Part of a small language model's weights: biases on query, key and value, a variant of Adam for these matrices.
Each number is 200 + 30 x the weight over its row's rms, rounded and kept within 0 to 999. Layers, rows and columns count from 0. The size before them is the row's rms in percent of the matrix's.

# down: layer 5 MLP down (transposed), 640x160, rms 0.109, rows 93-135, columns 0-79
# up: layer 5 MLP up, 640x160, rms 0.12, rows 94-135, columns 0-79
down93,107,238,191,145,199,254,200,198,173,229,200,246,252,171,226,169,202,219,166,148,216,202,253,186,192,177,215,179,209,214,140,190,171,225,195,188,221,197,145,181,164,234,203,254,196,199,183,192,188,182,243,203,205,210,221,198,193,203,142,181,158,181,228,149,217,246,134,211,205,187,237,220,219,278,187,178,240,192,236,194,198
up94,107,182,263,263,196,160,206,176,257,181,186,167,241,158,268,241,213,185,156,240,198,188,162,188,206,229,178,226,199,169,174,249,178,243,200,234,201,147,185,198,153,195,157,218,115,217,155,198,238,198,168,202,191,169,214,244,204,183,174,218,212,176,239,204,215,215,222,234,203,162,199,194,144,229,218,231,176,293,228,185,190
down94,108,154,250,204,221,172,226,147,219,242,220,211,142,194,216,224,180,198,211,221,217,145,178,195,161,204,229,220,248,220,149,156,209,217,277,161,174,220,194,206,202,192,177,234,205,222,175,200,195,230,173,181,185,192,209,238,187,166,241,163,155,238,210,227,123,190,214,254,220,199,175,144,229,220,217,198,210,194,197,193,193
up95,109,292,195,177,221,196,193,183,189,194,187,178,210,208,238,251,223,215,181,198,201,218,218,208,202,174,171,239,209,198,214,236,202,197,135,201,187,216,132,152,200,188,180,161,167,197,202,209,247,183,231,168,218,168,146,194,221,214,160,143,220,239,170,186,196,202,148,196,228,187,238,220,212,206,232,238,116,233,207,211,192
down95,084,171,237,254,241,201,181,199,244,214,176,208,201,193,208,192,228,171,215,194,203,229,191,247,271,188,178,194,212,234,190,178,179,180,271,179,156,172,176,234,190,213,205,135,230,237,192,239,200,189,152,129,233,186,172,201,254,276,222,238,213,224,165,204,221,211,202,178,229,167,202,248,160,181,192,183,166,187,235,201,214
up96,088,163,241,206,223,197,209,266,229,193,204,202,239,197,175,194,194,246,142,249,170,166,204,210,184,197,225,223,177,229,190,242,219,215,217,221,195,221,177,181,193,274,178,222,174,183,147,192,162,264,240,185,191,178,194,253,201,181,225,207,191,166,241,207,204,148,196,226,214,191,148,234,238,205,214,210,242,254,196,212,240
down96,084,163,221,227,268,194,189,239,219,189,179,199,194,181,140,165,148,151,227,186,199,241,244,138,237,243,197,197,242,202,188,203,200,184,246,218,198,192,152,222,232,196,258,194,212,152,192,153,160,217,237,170,197,212,168,253,164,199,203,233,169,224,219,220,205,169,195,144,219,247,197,221,173,227,203,206,154,186,194,259,180
up97,101,233,235,220,217,238,195,254,255,192,174,173,208,197,195,162,238,231,193,209,186,189,218,184,222,182,208,157,201,242,156,191,151,213,193,267,199,173,202,160,169,185,238,182,151,181,114,254,182,202,202,156,201,226,176,198,171,205,237,189,146,200,169,177,235,181,194,221,213,173,199,241,185,217,189,247,190,165,189,224,205
down97,100,250,174,174,141,237,188,210,198,215,205,164,212,169,194,151,201,227,179,240,210,157,167,183,185,168,158,209,230,202,166,195,191,230,144,200,249,190,213,245,196,145,234,186,212,221,186,219,194,209,214,232,234,246,191,210,162,228,161,214,174,163,215,224,276,203,210,202,186,224,240,182,208,209,208,166,243,206,151,218,222
up98,092,206,179,239,252,219,219,193,206,183,172,150,224,163,202,189,247,188,185,212,204,177,224,159,182,222,150,186,199,213,156,224,199,196,179,248,186,143,199,188,193,226,218,227,199,173,180,209,245,203,195,205,197,152,124,165,204,277,205,227,235,217,208,168,179,166,212,197,193,197,233,204,187,241,261,223,189,181,226,232,177
down98,095,193,202,123,202,228,174,181,265,176,227,186,224,259,187,212,127,215,213,216,175,250,230,173,187,188,212,200,214,246,179,163,213,174,183,185,195,203,238,222,224,245,225,212,189,163,177,181,178,246,159,229,244,189,198,257,191,127,191,236,164,171,238,193,220,241,193,159,169,200,194,176,212,226,202,189,235,214,207,213,229
up99,109,195,195,198,208,227,157,140,166,235,148,164,187,185,220,235,262,200,227,154,161,225,175,214,213,293,176,185,201,214,218,217,170,183,179,236,216,182,226,200,183,208,212,143,176,271,188,209,238,185,225,178,213,216,166,212,236,204,170,201,203,180,167,189,171,136,192,212,235,198,206,250,189,198,229,204,145,200,204,208,187
down99,105,203,182,221,245,236,215,211,72,229,220,183,149,184,193,193,197,134,212,193,223,198,203,187,189,221,185,195,190,168,167,218,194,157,205,189,182,196,205,207,207,165,214,144,203,226,183,196,239,200,156,193,207,250,197,219,201,182,215,205,204,208,217,190,211,171,235,173,206,159,207,215,209,160,196,203,152,227,176,177,186
up100,109,209,248,236,230,228,174,182,248,225,139,194,219,201,222,222,216,174,180,225,174,192,191,150,201,216,187,242,208,237,181,205,160,193,201,214,181,216,180,198,221,184,191,180,184,189,182,254,227,202,163,174,214,211,164,206,188,196,224,179,141,217,173,148,199,185,201,154,211,163,236,272,201,168,180,275,193,228,177,271,212
down100,099,164,197,190,151,202,162,179,168,242,221,166,215,188,212,242,211,199,171,217,169,197,196,204,180,205,181,183,215,182,186,244,251,209,183,256,149,228,195,187,178,189,215,162,204,196,208,205,121,216,128,186,156,180,166,163,196,210,188,184,222,221,230,191,263,218,173,231,237,189,257,184,199,152,195,238,234,243,179,254,242
up101,106,212,220,225,181,217,231,210,168,223,193,141,192,169,214,234,261,237,165,232,177,173,206,223,254,192,167,228,221,236,165,266,169,202,173,249,217,227,171,160,161,209,175,261,188,157,151,238,175,232,246,162,196,130,153,164,214,179,142,191,202,219,210,242,219,167,197,212,167,193,160,201,252,202,241,210,177,173,181,207,253
down101,095,192,225,259,240,188,206,191,220,195,172,153,201,212,160,224,223,153,217,145,210,210,231,185,206,167,302,227,216,164,200,220,165,237,184,212,191,189,210,208,199,189,210,251,247,194,177,152,194,186,241,212,235,221,185,205,201,168,211,181,206,219,200,192,180,250,173,149,198,166,200,195,172,245,236,221,230,185,212,170,204
up102,092,232,258,199,234,247,163,181,181,223,118,207,224,163,273,228,188,170,203,195,221,247,215,178,193,208,140,257,212,212,175,223,179,232,196,218,157,201,172,174,161,174,236,227,170,209,217,232,187,213,191,209,163,191,207,224,186,188,130,178,160,238,193,150,208,197,199,205,160,206,207,213,193,227,207,191,214,200,251,170,204
down102,096,234,245,186,161,245,202,193,216,184,245,198,190,213,184,178,159,236,241,183,208,158,202,198,195,172,153,241,191,184,175,217,220,200,195,183,180,196,201,186,147,201,177,192,259,242,236,228,173,148,201,177,139,179,235,295,136,174,139,204,202,170,223,201,199,175,207,223,221,217,173,172,236,181,242,231,172,157,260,200,183
up103,097,190,256,206,185,225,220,166,184,264,165,198,185,165,220,216,218,189,182,186,192,187,204,186,204,217,244,267,238,153,210,231,163,222,206,173,168,184,193,201,200,217,200,179,138,262,175,202,198,213,222,172,217,190,222,221,172,179,220,186,230,211,202,218,254,224,200,216,183,191,212,193,218,174,148,224,174,237,212,149,188
down103,100,205,210,192,88,197,170,143,142,249,185,229,186,217,203,187,160,138,210,181,225,171,155,250,193,216,195,261,209,160,202,183,184,175,196,183,178,184,182,196,183,249,205,192,201,207,203,226,174,226,233,202,192,210,219,237,187,144,232,200,182,205,213,204,211,228,282,199,182,185,242,186,198,227,160,202,223,199,203,216,211
up104,092,217,200,161,224,190,217,166,211,172,148,181,225,236,188,199,200,214,183,215,178,217,198,143,228,278,199,194,207,220,182,195,158,182,221,197,190,196,213,210,208,204,185,183,195,192,168,247,176,205,173,176,277,219,189,183,232,180,198,213,171,202,189,186,218,194,207,222,170,174,204,254,200,221,235,214,198,211,207,281,226
down104,105,250,178,238,200,182,223,231,173,203,216,218,126,170,175,217,231,230,175,220,158,203,212,237,216,161,203,179,202,196,225,160,284,194,162,195,202,171,244,214,230,203,170,185,154,217,221,195,190,220,207,244,274,190,149,133,176,241,209,162,261,246,178,213,205,205,241,179,217,191,214,197,198,200,201,206,217,197,207,133,189
up105,110,247,210,186,242,163,222,202,182,249,143,171,216,207,215,251,279,198,155,199,153,191,152,139,250,239,151,186,231,241,188,237,188,188,215,202,185,211,213,185,178,215,223,177,187,203,213,191,228,217,222,174,225,201,157,94,211,196,200,176,185,188,240,169,214,167,201,224,229,215,199,255,218,199,261,173,207,175,179,186,214
down105,096,210,185,197,241,226,198,209,158,155,223,192,185,178,209,200,175,259,160,157,246,214,220,212,203,193,198,199,253,223,219,176,166,179,255,227,195,187,172,214,219,207,220,219,150,186,228,160,237,258,203,215,250,223,209,234,232,202,225,187,184,190,170,220,174,156,154,180,242,182,305,208,177,162,183,187,176,175,183,205,192
up106,102,216,263,175,281,221,161,135,263,173,156,203,224,185,226,241,226,213,200,150,193,246,183,170,247,222,199,235,232,186,190,229,184,244,158,256,232,173,201,142,169,203,199,193,214,198,199,196,217,150,184,208,208,184,201,182,185,213,207,177,173,197,179,151,241,174,224,184,201,188,161,216,226,202,191,232,188,167,242,256,209
down106,089,205,222,188,192,185,213,163,174,222,198,166,188,199,191,215,227,216,233,190,177,231,197,238,230,184,172,175,198,219,186,181,189,166,183,217,161,250,230,217,192,231,207,206,143,242,199,191,213,211,225,202,196,166,248,178,206,167,183,210,183,159,215,219,167,187,182,236,200,160,173,207,249,187,198,187,196,195,134,160,173
up107,104,167,212,198,190,221,190,185,243,199,139,173,238,178,178,219,242,213,170,160,160,175,160,208,183,214,191,246,190,178,199,205,175,202,165,212,184,227,232,195,157,220,181,172,167,244,216,156,224,213,252,191,235,235,205,183,248,187,171,167,185,166,207,181,152,234,252,206,209,198,238,225,198,193,142,198,130,286,215,236,210
down107,104,207,185,203,211,155,226,193,145,197,181,182,191,158,212,244,226,208,184,179,252,269,171,194,172,137,206,229,181,177,213,203,184,206,227,201,199,177,226,197,189,214,167,206,201,185,223,198,204,206,178,249,194,238,193,176,199,225,218,191,206,173,199,228,161,194,228,194,176,192,243,119,172,222,203,222,151,163,211,201,235
up108,112,200,196,176,232,240,193,210,222,244,179,189,228,194,271,189,199,193,163,218,199,230,192,207,203,229,225,211,186,246,177,232,206,214,140,217,228,193,219,197,181,223,178,233,174,244,226,178,205,165,233,250,218,162,142,163,217,209,174,209,179,230,200,210,178,216,209,208,181,175,254,190,189,248,204,239,162,198,212,180,171
down108,112,156,138,209,195,193,198,217,171,225,176,197,234,140,217,139,271,196,151,188,175,221,159,266,234,176,219,245,171,178,168,172,219,218,137,167,201,191,155,180,173,248,206,207,194,213,223,140,171,206,195,174,217,226,192,208,211,195,157,256,169,200,215,234,202,158,174,187,223,223,199,177,192,205,223,190,250,228,212,234,178
up109,098,179,206,142,224,175,150,228,243,228,171,205,223,142,189,253,223,223,146,149,124,209,182,229,177,225,172,234,196,180,181,252,193,213,212,199,228,245,186,194,207,250,202,163,125,221,204,188,186,223,232,177,184,192,163,186,229,216,153,164,188,180,189,201,197,199,180,233,221,196,221,249,242,179,153,181,189,206,175,208,194
down109,082,156,172,177,215,216,227,263,223,198,196,214,256,180,171,213,166,181,183,227,213,205,199,185,174,229,178,235,181,168,216,202,191,211,226,153,231,170,204,144,216,173,196,223,230,212,193,211,201,214,206,209,202,173,227,235,249,239,198,237,192,126,245,208,116,153,203,224,237,184,207,177,150,179,135,121,199,267,226,176,205
up110,100,235,182,145,234,151,201,188,241,245,201,204,213,159,209,244,270,240,132,194,201,192,209,210,236,195,199,247,187,192,183,236,179,198,136,201,231,201,195,171,173,207,258,146,181,156,163,147,236,224,280,151,179,214,177,194,196,195,191,181,205,190,137,172,245,186,153,193,244,200,229,207,201,203,208,190,251,196,246,208,231
down110,092,203,234,224,119,135,181,196,186,204,264,231,168,147,174,214,199,248,176,210,241,171,220,252,247,208,228,217,164,178,174,178,238,145,175,186,170,165,200,194,200,210,248,244,183,185,235,250,228,209,205,145,170,196,225,190,200,210,230,210,187,247,235,211,216,183,187,210,198,178,209,176,194,250,199,190,272,211,210,172,220
up111,098,226,185,200,189,205,225,208,192,175,171,182,219,189,206,197,236,214,198,215,168,207,203,125,202,188,199,228,202,186,226,238,185,206,133,174,178,190,136,172,190,257,202,201,142,219,216,181,213,185,187,167,263,190,166,163,219,218,224,199,204,196,138,197,191,211,217,193,147,235,201,215,203,210,178,219,133,186,258,199,186
down111,094,197,238,134,205,213,185,187,177,166,208,204,225,224,178,211,178,261,213,214,193,192,131,166,280,226,202,157,222,238,154,190,204,213,200,220,207,187,165,201,190,184,211,189,137,196,186,180,205,184,236,245,223,191,177,271,218,200,199,164,198,273,187,150,214,206,205,193,197,206,148,219,144,215,215,251,177,184,220,228,245
up112,108,187,219,128,202,183,189,186,240,186,201,193,248,188,210,204,226,237,156,200,182,169,180,234,226,223,241,198,196,180,191,244,216,189,170,202,199,200,188,177,133,219,196,192,227,173,134,220,230,173,209,152,198,149,169,183,203,188,169,208,208,246,198,200,222,260,253,168,206,175,174,211,210,174,206,203,156,253,208,213,265
down112,112,144,264,144,214,200,218,229,174,206,201,221,154,245,166,206,176,140,200,178,220,168,204,153,231,183,237,193,251,249,216,229,201,189,217,149,184,178,205,183,209,218,196,171,221,234,180,182,208,203,197,230,253,235,217,216,190,193,145,216,231,180,164,230,199,242,216,202,181,227,164,194,154,209,177,160,165,303,230,191,224
up113,102,229,205,234,226,223,217,206,241,219,182,138,239,154,240,202,222,187,185,236,120,188,202,133,265,181,191,218,205,232,171,211,182,228,171,213,170,222,169,154,187,215,182,172,158,189,232,223,267,214,192,157,226,166,161,211,204,218,157,199,195,225,201,176,199,159,190,220,177,202,187,211,208,234,195,221,176,209,242,241,199
down113,091,234,150,211,214,214,231,205,182,204,196,155,221,172,227,169,241,157,189,191,150,213,191,171,205,162,168,165,199,183,248,217,229,192,179,186,190,182,181,188,180,185,223,180,178,163,238,270,204,240,202,137,198,153,177,238,202,216,167,166,187,246,246,200,194,180,221,223,200,241,226,205,161,229,220,177,156,192,243,215,190
up114,088,211,169,170,228,184,177,175,246,207,184,186,210,202,194,212,230,202,179,208,152,170,178,193,216,267,226,183,230,236,188,212,170,184,216,207,192,228,185,186,234,211,161,177,185,187,193,268,203,221,178,125,245,164,215,208,227,232,179,189,161,226,206,209,184,225,199,186,197,174,230,252,210,218,179,221,151,241,193,232,221
down114,087,185,266,237,192,233,202,181,178,163,153,228,163,206,183,216,249,208,186,212,186,181,211,241,238,178,184,253,184,175,176,210,168,236,187,238,244,224,169,158,222,177,223,226,159,220,199,286,187,200,155,214,195,196,225,185,246,189,237,199,212,153,152,160,207,198,260,151,213,184,190,201,191,195,219,163,201,211,250,181,232
up115,105,218,193,146,181,189,116,236,202,216,175,144,184,192,239,222,278,193,175,228,145,230,181,195,213,211,180,228,190,189,186,214,116,196,186,185,185,232,192,171,222,205,239,185,145,236,175,231,218,218,199,166,217,161,204,188,243,176,140,140,207,190,199,174,275,211,165,192,159,216,177,210,204,233,202,218,172,192,156,204,229
down115,084,223,149,205,226,174,193,237,128,199,169,222,188,229,217,232,174,170,261,203,202,184,193,180,210,213,221,144,188,210,174,222,147,189,175,188,207,220,172,258,191,259,148,188,245,178,203,212,168,208,179,185,171,232,202,187,142,204,203,198,218,261,148,229,210,210,176,181,167,228,180,178,181,181,235,239,163,229,210,267,232
up116,125,258,228,180,188,218,155,181,246,197,176,123,202,183,261,249,241,212,185,225,158,210,191,191,208,204,153,225,217,237,200,222,184,221,163,199,180,227,111,165,211,232,174,169,158,195,197,225,192,172,209,174,246,153,175,192,217,256,180,173,188,252,105,105,199,181,212,207,204,202,173,220,229,193,205,233,157,241,207,208,222
down116,114,204,210,178,170,177,212,176,220,200,215,232,270,174,182,192,158,243,227,143,198,226,182,174,234,216,158,190,223,170,183,227,223,209,208,187,225,162,203,219,182,216,173,184,198,190,188,196,224,234,236,164,173,198,235,215,155,251,238,229,167,224,180,255,272,197,186,228,186,161,246,164,212,217,172,186,227,252,209,231,216
up117,093,170,237,189,200,229,164,171,249,196,163,190,224,171,236,214,249,206,182,196,140,257,191,193,235,196,167,231,234,198,185,192,200,233,193,227,180,214,148,157,196,224,244,143,185,206,206,172,224,189,230,183,177,215,181,183,209,243,166,151,174,202,191,175,186,239,176,203,253,175,161,216,241,228,138,222,140,234,209,235,216
down117,088,228,216,219,168,215,207,186,197,209,149,210,219,185,221,192,183,196,146,207,180,160,203,222,221,167,144,208,213,161,197,136,229,147,215,189,177,231,193,180,232,250,209,193,188,203,263,243,181,224,239,243,222,275,218,182,185,207,193,215,204,190,203,225,170,240,199,199,209,246,196,220,180,233,215,173,209,187,222,172,198
up118,097,180,218,182,203,213,157,126,210,214,169,221,193,186,193,224,251,188,185,252,164,201,169,156,208,209,178,193,244,217,168,254,145,210,205,203,207,224,163,194,205,199,213,220,228,257,228,221,168,210,184,227,217,156,134,125,210,242,201,185,206,216,165,154,250,156,214,230,194,213,215,249,206,204,168,188,194,166,207,210,218
down118,084,202,231,136,266,241,243,197,242,193,170,197,215,208,270,176,175,186,219,184,219,192,240,148,204,148,191,189,185,227,149,192,188,239,218,235,242,180,185,212,205,224,225,207,174,184,169,180,200,177,189,217,227,207,181,225,132,193,186,166,177,171,216,172,232,185,267,188,245,191,240,214,180,221,221,229,228,205,204,200,229
up119,103,214,222,220,195,204,214,160,269,195,158,132,219,184,219,186,250,197,196,230,195,232,192,227,169,235,203,203,216,171,187,204,162,219,208,230,209,171,238,202,205,202,212,124,180,151,231,243,224,179,193,140,214,235,190,220,199,226,196,210,176,180,201,164,208,165,209,207,188,170,179,236,251,227,241,282,166,223,177,313,157
down119,109,213,176,209,229,235,194,195,129,201,222,189,185,237,222,192,180,201,241,145,207,198,132,197,251,234,248,106,161,232,231,201,174,210,133,180,184,266,201,196,238,236,186,220,218,225,237,266,173,218,193,223,171,173,180,128,197,185,213,198,146,245,229,155,188,244,173,185,184,206,196,173,194,245,206,220,247,178,190,134,191
up120,108,228,192,247,203,178,228,191,187,173,177,134,228,180,180,234,276,235,182,205,170,235,206,109,216,223,168,185,185,214,203,202,219,178,211,257,179,198,203,195,212,236,159,205,218,166,199,174,187,189,192,163,250,180,158,217,201,250,182,214,213,193,198,186,204,160,217,195,153,204,183,285,196,205,257,179,176,193,178,224,201
down120,118,209,227,240,199,175,224,147,186,208,240,179,216,231,223,242,204,267,219,210,166,189,271,213,232,178,189,244,206,193,230,201,206,203,219,196,216,207,275,214,197,239,199,193,237,217,237,234,221,163,204,220,138,197,206,165,149,208,195,221,235,177,212,204,244,201,195,146,166,248,166,158,165,189,221,199,191,146,175,170,177
up121,102,186,240,247,241,162,201,201,236,191,165,184,207,213,202,185,173,181,196,223,210,227,182,159,218,186,206,267,208,162,168,208,194,196,183,165,174,226,182,190,219,208,229,204,155,228,215,179,238,245,245,171,181,131,187,207,190,170,259,208,177,204,179,198,235,201,178,199,218,221,242,183,187,226,202,205,192,235,237,203,203
down121,102,166,203,225,264,153,204,171,184,209,227,190,208,210,213,188,201,151,178,144,189,161,219,223,181,154,203,181,179,261,193,155,205,247,166,122,200,230,182,127,238,185,165,195,254,245,169,181,207,209,201,196,224,195,231,215,202,199,228,232,144,164,184,235,205,203,250,204,232,223,179,195,214,254,192,176,191,190,203,191,198
up122,108,187,222,164,198,223,227,216,209,195,172,220,289,215,221,203,220,169,173,198,171,225,170,245,185,256,150,220,168,219,199,237,170,211,208,210,166,150,173,181,176,239,163,179,179,248,208,198,202,206,265,243,207,143,191,181,247,175,212,203,176,221,184,144,190,177,215,223,234,213,218,165,224,258,244,202,184,220,221,209,194
down122,104,241,171,198,224,223,167,197,136,233,237,212,175,158,140,174,176,217,153,135,232,182,209,225,191,198,194,179,179,173,227,169,186,196,218,237,269,224,196,180,210,188,201,234,138,254,209,136,207,183,207,160,200,200,167,211,181,195,164,245,210,149,205,214,199,158,241,213,229,135,184,158,181,182,231,207,234,214,229,180,222
up123,103,218,195,217,188,167,175,214,196,263,198,181,219,168,269,220,204,217,198,204,217,197,171,148,172,214,226,198,189,168,230,276,224,217,145,183,198,175,126,185,199,242,245,165,145,172,221,150,208,202,216,186,226,179,127,185,197,214,197,206,214,203,172,210,234,228,185,176,165,226,233,235,215,200,166,231,171,208,241,195,226
down123,118,214,184,256,143,156,205,148,142,205,228,206,132,188,195,189,203,253,225,183,190,211,227,191,167,196,204,211,214,208,207,165,212,176,201,215,201,205,202,228,170,208,190,174,182,175,206,197,145,178,198,147,232,212,173,228,161,189,228,229,195,238,222,246,249,234,206,171,213,204,190,245,227,139,204,228,217,162,254,137,237
up124,115,236,154,194,237,221,172,247,226,204,214,164,190,171,207,180,240,229,216,172,187,234,196,196,195,261,153,187,178,239,210,210,221,206,165,204,158,184,186,182,210,176,210,196,111,174,186,170,185,200,257,183,242,163,199,170,210,182,231,175,207,213,148,173,163,141,215,184,183,195,214,238,247,260,212,267,183,180,208,280,224
down124,117,196,188,174,214,256,182,224,148,212,238,228,239,196,178,210,219,235,240,184,221,216,188,179,200,226,220,252,216,236,168,212,230,209,166,227,221,227,172,150,211,146,220,214,186,208,159,179,200,294,184,172,244,221,185,194,140,203,230,214,182,220,177,234,202,227,151,170,181,219,206,153,184,197,197,190,187,242,190,176,203
up125,118,233,166,161,244,227,207,213,202,182,163,143,229,207,238,195,200,213,154,171,168,210,181,168,179,242,205,223,229,208,196,201,232,200,193,195,203,209,172,210,206,185,185,172,162,225,222,163,181,218,235,194,241,168,205,218,218,203,235,132,198,184,241,244,216,238,185,201,245,199,226,232,229,215,207,189,200,216,219,208,192
down125,121,206,201,169,236,193,218,244,206,192,171,187,245,249,198,199,225,211,175,228,155,190,223,176,164,184,253,258,184,214,181,187,237,170,220,176,217,144,175,211,212,204,206,202,227,197,231,184,111,195,183,169,204,218,228,259,229,246,226,176,176,150,176,188,211,217,183,178,262,192,222,118,158,154,244,167,203,208,185,205,169
up126,096,164,209,215,189,198,191,153,201,201,139,189,200,194,216,251,262,214,178,220,169,226,212,160,185,256,182,201,219,167,175,253,166,212,189,229,184,232,204,203,183,182,188,214,199,213,187,186,197,182,207,204,221,189,170,86,222,245,180,213,228,195,163,188,234,164,220,210,200,211,178,231,232,185,151,165,130,202,206,206,230
down126,097,193,220,213,235,158,197,173,215,135,177,209,189,236,260,184,182,168,226,195,215,185,226,166,202,213,192,218,246,250,190,148,198,232,186,146,226,139,168,165,243,227,184,167,220,191,184,224,235,168,240,199,184,165,171,228,136,214,204,171,193,184,212,178,166,171,220,205,191,209,160,225,179,245,219,166,246,154,186,201,179
up127,107,196,229,230,202,239,200,200,213,207,203,128,244,169,217,230,196,243,204,237,176,185,202,187,209,193,182,199,181,216,163,210,208,206,226,266,212,203,192,194,170,213,174,232,181,243,208,215,157,225,194,208,188,174,184,217,197,211,176,180,159,163,188,179,217,228,223,224,205,187,205,205,204,198,185,208,136,231,205,259,218
down127,101,187,185,206,124,195,174,207,210,204,179,196,171,218,227,225,191,230,178,232,205,173,188,147,226,212,167,202,143,218,200,195,217,218,231,224,211,205,198,209,147,190,186,237,244,233,240,204,220,269,156,219,187,227,219,197,203,223,165,181,207,183,185,155,191,151,243,164,234,187,204,213,246,176,187,181,144,192,191,240,186
up128,084,202,265,207,216,237,204,241,184,197,158,173,262,186,192,232,244,218,225,181,127,203,191,190,196,204,156,176,185,151,168,215,149,218,201,211,187,193,210,185,115,222,160,201,169,267,207,198,220,187,193,224,230,198,228,172,281,235,161,164,206,223,186,164,177,150,249,203,192,182,165,196,230,184,202,194,168,211,201,198,173
down128,071,212,240,173,200,177,206,223,182,209,226,203,223,240,159,168,192,164,230,184,242,253,192,188,223,214,232,185,204,206,163,160,201,244,195,182,216,188,223,191,153,187,230,235,232,200,214,200,237,213,228,197,229,167,202,200,239,195,244,223,280,205,221,178,156,178,217,210,167,223,198,202,255,217,197,171,170,215,220,219,173
up129,117,234,195,135,222,187,171,199,224,211,149,204,231,188,217,183,191,212,175,181,185,190,194,195,237,231,206,283,183,224,215,225,166,204,192,186,209,182,251,193,174,230,184,199,197,251,180,201,268,210,186,151,221,170,178,164,249,209,223,191,188,212,200,218,188,190,241,151,261,176,201,204,177,215,223,229,146,211,263,224,185
down129,107,231,134,196,214,209,157,192,213,213,182,204,226,170,143,225,194,209,202,159,192,194,158,168,140,181,294,181,264,224,183,189,182,158,206,154,191,168,230,212,155,172,179,215,190,232,222,210,216,237,180,205,177,170,191,151,208,181,232,191,192,255,242,170,195,212,262,160,188,207,206,229,219,222,193,231,168,207,177,160,236
up130,087,210,225,144,192,150,212,183,202,192,166,165,205,187,219,237,218,147,188,206,195,236,147,194,237,225,167,234,210,183,202,263,159,218,160,209,229,238,216,200,178,183,180,278,181,215,192,215,242,193,200,214,193,181,191,161,249,178,170,177,201,197,236,190,258,198,191,194,252,217,206,154,193,181,212,163,212,211,226,189,187
down130,095,209,166,192,281,182,197,143,215,214,203,172,165,186,223,181,199,205,214,179,161,235,189,199,207,196,163,180,217,210,140,155,203,181,231,221,248,157,188,153,213,248,283,170,213,180,199,167,148,209,254,189,181,214,195,206,187,163,212,182,183,220,155,228,169,216,198,182,186,177,196,230,171,205,215,186,197,175,155,227,185
up131,108,212,212,151,209,241,193,219,189,215,163,160,187,211,229,240,226,205,107,217,129,196,222,215,218,235,212,171,207,203,207,204,182,189,149,219,205,227,174,193,206,241,143,231,242,213,215,234,173,212,194,175,210,146,152,147,227,203,137,232,220,220,199,171,209,157,191,218,227,211,187,205,195,223,243,175,180,212,218,171,202
down131,116,175,187,192,202,186,166,214,233,216,177,231,242,251,210,169,209,174,174,205,164,209,210,165,227,179,179,205,140,226,244,170,158,224,142,137,193,194,207,194,255,146,214,152,161,198,181,267,200,162,206,224,228,183,224,151,179,212,201,196,244,183,203,255,111,243,168,194,171,210,186,212,214,227,183,242,258,218,237,221,201
up132,101,231,235,211,213,246,199,186,196,205,204,172,174,190,214,264,174,183,216,227,208,201,223,199,248,215,206,252,214,223,184,206,214,212,141,210,213,178,193,165,223,177,191,209,192,225,218,241,212,204,255,161,255,185,125,181,215,189,214,212,220,208,166,178,181,142,126,194,245,229,216,252,216,226,157,204,233,195,186,213,240
down132,099,218,202,168,206,193,197,192,210,220,221,151,199,231,218,252,194,190,186,218,181,184,208,144,210,209,180,236,195,179,215,200,237,243,199,196,172,185,182,212,238,171,201,182,213,240,221,150,234,172,147,183,219,215,228,216,168,149,234,164,265,155,239,247,158,159,207,182,206,206,213,200,183,183,201,167,187,197,152,201,254
up133,104,248,172,211,242,271,199,224,244,205,147,188,243,159,229,220,241,206,224,206,167,187,209,187,248,155,187,236,228,255,165,224,196,194,174,221,163,224,163,159,194,176,197,231,151,209,187,181,234,158,232,163,228,180,171,161,234,212,219,175,184,296,198,221,165,169,184,246,214,195,190,236,224,227,191,238,190,198,217,247,188
down133,093,155,213,171,226,183,216,169,191,153,229,192,251,173,170,194,232,201,202,178,216,197,144,215,213,183,182,264,188,224,200,227,202,233,235,198,203,223,144,199,220,204,209,207,200,177,179,189,224,235,226,128,170,201,214,232,216,165,226,216,143,196,201,198,217,160,172,183,169,198,232,159,233,221,231,207,122,212,232,199,216
up134,097,204,204,229,194,170,216,254,225,148,178,185,250,177,189,235,245,228,136,224,175,233,213,199,163,243,212,203,166,180,252,206,167,230,232,207,142,198,181,169,166,263,170,160,155,195,223,201,206,265,229,203,230,181,193,199,190,206,191,246,214,183,217,208,179,194,196,247,200,216,223,234,231,196,205,223,150,221,188,211,208
down134,097,183,168,240,179,220,197,209,235,153,185,201,134,220,188,178,180,220,203,190,199,210,198,213,218,182,263,225,207,216,203,221,216,224,226,189,142,190,224,200,130,165,220,205,217,148,159,162,207,234,232,145,195,139,173,227,218,203,222,243,149,251,257,216,163,193,198,191,184,227,219,205,170,209,193,258,212,213,202,152,132
up135,086,213,224,193,259,187,170,171,219,175,158,187,221,205,214,249,211,243,188,227,169,205,187,150,251,213,216,238,231,244,199,199,169,190,186,224,200,199,234,184,199,230,162,233,194,180,144,235,238,211,185,182,223,186,186,143,228,191,209,213,177,202,188,181,232,200,175,160,183,168,204,196,207,225,205,218,173,211,195,262,242
down135,084,240,217,236,140,223,196,196,185,159,203,182,162,194,199,188,240,209,212,195,180,202,187,215,220,258,210,195,179,171,194,195,234,174,217,191,191,230,183,174,231,221,203,142,196,213,178,156,145,198,182,215,264,194,163,221,239,236,158,197,240,179,181,190,239,194,214,202,180,214,165,217,182,235,263,209,194,211,220,157,120